From a checkpoint of a small transformer trained on Wikipedia: width 128, 109M tokens.
Each number is 128 + 24 x the weight over its row's rms, rounded and kept within 0 to 255. Layers, rows and columns count from 0. Numbers have three digits each. The size before them is the row's rms in percent of the matrix's.

# layer 16 attention value, 128x128, rms 0.219, rows 93-103, columns 0-127
097:145143086157130105125139140114096091108127152137126148082140170087124128106144131137112115123130149131148103133120144142127119150123150125101126126147124116147164153112160086130114118112117134118074132125144120142139141112145111126161138185153125099069131148148141081145125103188156107096115148103205129165146166125119143149135175115129162123086100153080168124142146138124166126135143
097:120067144153133115169142120141157111118122149124166121170131091132181130106109135112131145134110106103160115116109152087145105128139170069107077093114109097124131155123123166119166143156134166119164125135106093099125171129117114146136134167123128132132132091116116121119124170119130160084170144144141087123159133139164166157127145113154150091129117145111147147097134155122115136158092
090:125140163128165126119092072106111108139112142096121168133127193120167108135140140138164148136053127158146120103125113109130138122097155102124072114125111134118102162114125162137121117114097070086135096143163144106137129135154131130118136134141122104068143147153127156145140175117113180146155117107148138168104133114126134114117122142099145082119115134117092137132130159134155094132112
105:134137151131124147125164109078144112141133128139187096151136173153125122117111111135128166102159165154101139158114114103160136189130133131116096091131129127125153147113091132133097148155142186097091151147136094154111096129166109119111103161116170109115105122140120131106156139157051075123114145131136136109137127096144157131144133094151119130155124117147149178131120116092115132140127
108:148073108131117111064162128169163123125146150127121089122181130165176103125098130123122160089099117149143123188092178139131128125123106134138173126159111141149125094139082112137116105133131109145127132139118119151117133145128107156144112142132095135142185129120119131144137134126098091156141115140140142074132122156127111112124121124104152134121158162188102138093144113151103134152088
100:116133045134074088088122141143122166121115155137143141117129094132123116164153114132145165117116103107113119113147127105112104096100135125126163115170120089118128153125139153107139105100164093127173148134124106132104127144117191120156137118124171166105124090094150114139107149107164116113136105131144113105094137120111150132132154095151170175106130118127136144121122142157166081132160
100:129090112138145106127121124172145082182160130149140088107121130137141134116098115122133108152166131103121114160135094146112169153176100103121144127134092103165148150122158130140147086103105135139105127098126129179109134116174110112104115132112129100158131182137156191140142161108114123129141118115136113150173125121145110099087111175167142124146165163095132133141123114116091139099121
090:104095121143082139126111100105150150108172148154138133141087124129135074131114126150156142119161146137143122124093165122089116140125177090164132141099108144096129103140093109128129104149081150126149158119100118145150088079105145136106193128102153155126138114149144131115116170139139076109150165098114163149143156136156119148124173130158154130109130140103127152157126110121085124113125
104:101138135104125170130136095098162100143096148146159103121149132140127110119132143127135142109140113087139176121157142092136129180148143124153114158119172159144149163149109159094100143120123133083140135125097169130145105127163135136193135139114101105097118145090146082121169166107127106107128105133171128111116088128150144124098112132093112152144155142165122068112136139140137129148087
108:140135117079139100176085126128133119115122101136080125158119133155123158084115107129117158113106134123141133128131141128124126158115095136136133114141159154115129117083155108098118141120136219121137131111136113101148188117110123100145095125164114139116114129139180123132127157103134110161086117161130108139155171087125150117085141158163130107113095136137173163120129105127103182135121
101:096108148153175080147090113171149130083195114095109137129141135145148134138103142087115149127133102175133119140141129142120165092144141128133144077117121125109169119145129123135145119142128099124139132107140138147129100115130097148116153134116085090132102147136076127147092187134126113193138133118106160141163150149132134095139113119093145116136117160115089147126113123117087085109110
# layer 16 attention output (transposed), 128x128, rms 0.304, rows 93-103, columns 0-127
105:147134139114147182112113071126103132139128102132134126143117099126105101112110158083081119152120121110097132104150134150112146122137126092123152097152085156123104124093114187135118127159127124152145117110125175121132170114111110141149118116120107167149122135149146195154146153098156127164119139148176153096132092153120167144156116095148136111108148094149134157127113104144102157126075
095:087129101095149147130082107160125140176136097147164141150111126134079137115145137138118114145138146122128119102082129192141066117113121109172080117151096124144104091119121126117125132137104144108137120149148111143125117160196132136160139135140145137140121098140110109146128120146116128128130085147078176121094111119110117077108098138113118183130144135126153129073132159126148138119139
096:145138129098148111132092144098133136140171135206129106134125098123093076136122059114161141164147124122142156143123137156120120163131130088170141136112143124112129153140116121116111091195169113126119148164111187129122113147108117121105090115118115161119110106132115112107144160140159098092157147118141104144123095135108125136164144122107080158145120113119133136095109137124162135146159
106:117119097122107113155098129193116157128122137120093177110145135180145121107135127189130112129130114120116143132133114162069131132119141098140143107081122138126143129121160129111152158068113091140116112156175132101179115131110136138132141144146075111187115101115153139137096111125144173174109135102131139147098096139137101104153131124141128121118111142105142124110090127135103123093090
110:102167122141094168165128130109119124155129144155101179155122145132105121112140124121132085106186179117096108088136135118138098121091146129139131127143162107101149168128159088104131131140110102136119120104130117145092152110130127090128124187112145151072115119123147124158099121130131160141097129116114137106193098124141124108087151136157163137131111133133165120139145084120108091104089
101:129106127130154156143121193148115146118133098097120085121101119129099125126118105134097107126086123131112071162126145106134121122163067134180124150120162109162114134132083092099108122125104090145154142118167140158126139145154106128090146141131161174129149109154105158120132136139118125139128119129128132112149183139129121114135089146104078116087116157147155154189145106110100137131124
102:137106118132062132127147135151168104115124118128110209139162173100119120117119145078089117136176117101140144097130187153170124118119135155138121145121152119100096071132114147161145096092106125156119110133109136133146111152126145147124121131095137148134128077104097106095093134136152139161143114151110140089110132139104103147132117103133189135148114116109141107112149142128104123134108
101:104156137137141111094164149136159157151134142148119134113135125131123164150160155131137167139120098138136165102135107153134109069136085152125123122169159104147136122090150132136163108089157120125088201138148147084087157157166115113155127096149109134134181117150099129162123130140131168146096128131143143111107097129118092120144108120084174096104141123139161110136137132142123122161116
108:125131193105105123144101119150130105138134107101134128166143142185116156116097031129184157134143138134124117130160152154155130136124168107113130133139124145138157146157102122144107117115161118111095113126169168163124119167112124122114143109142174079104125127155160134117131109120160125115126126143145187121115148096100123078136150133150137131139117140128165094121150158121121117110148
109:119134145163148174139136107127131113110147148116132127078151092120155172118139128132106106119156132101122096101093143139144164137136122120091115127123107128155095139128112155144150182123123109142141088151122055105125142139133095123160106157160146104102099150093104124086132100135127084161149089146157114150120138185134148137150104119101120131143176138113146133091114181109128115115086
103:142123122098086099139164129118134140170107201129134155125110118101134093145133129076148154153109155130142141134089153133148110132097140146152136141131143096120111099130191106143126127162120106140148140147079128175116141143130144095127122121143093120130137098108149110110111085107125148107141126147132119110186061149110079113135115126124151170130137099100139103122165135180145120148136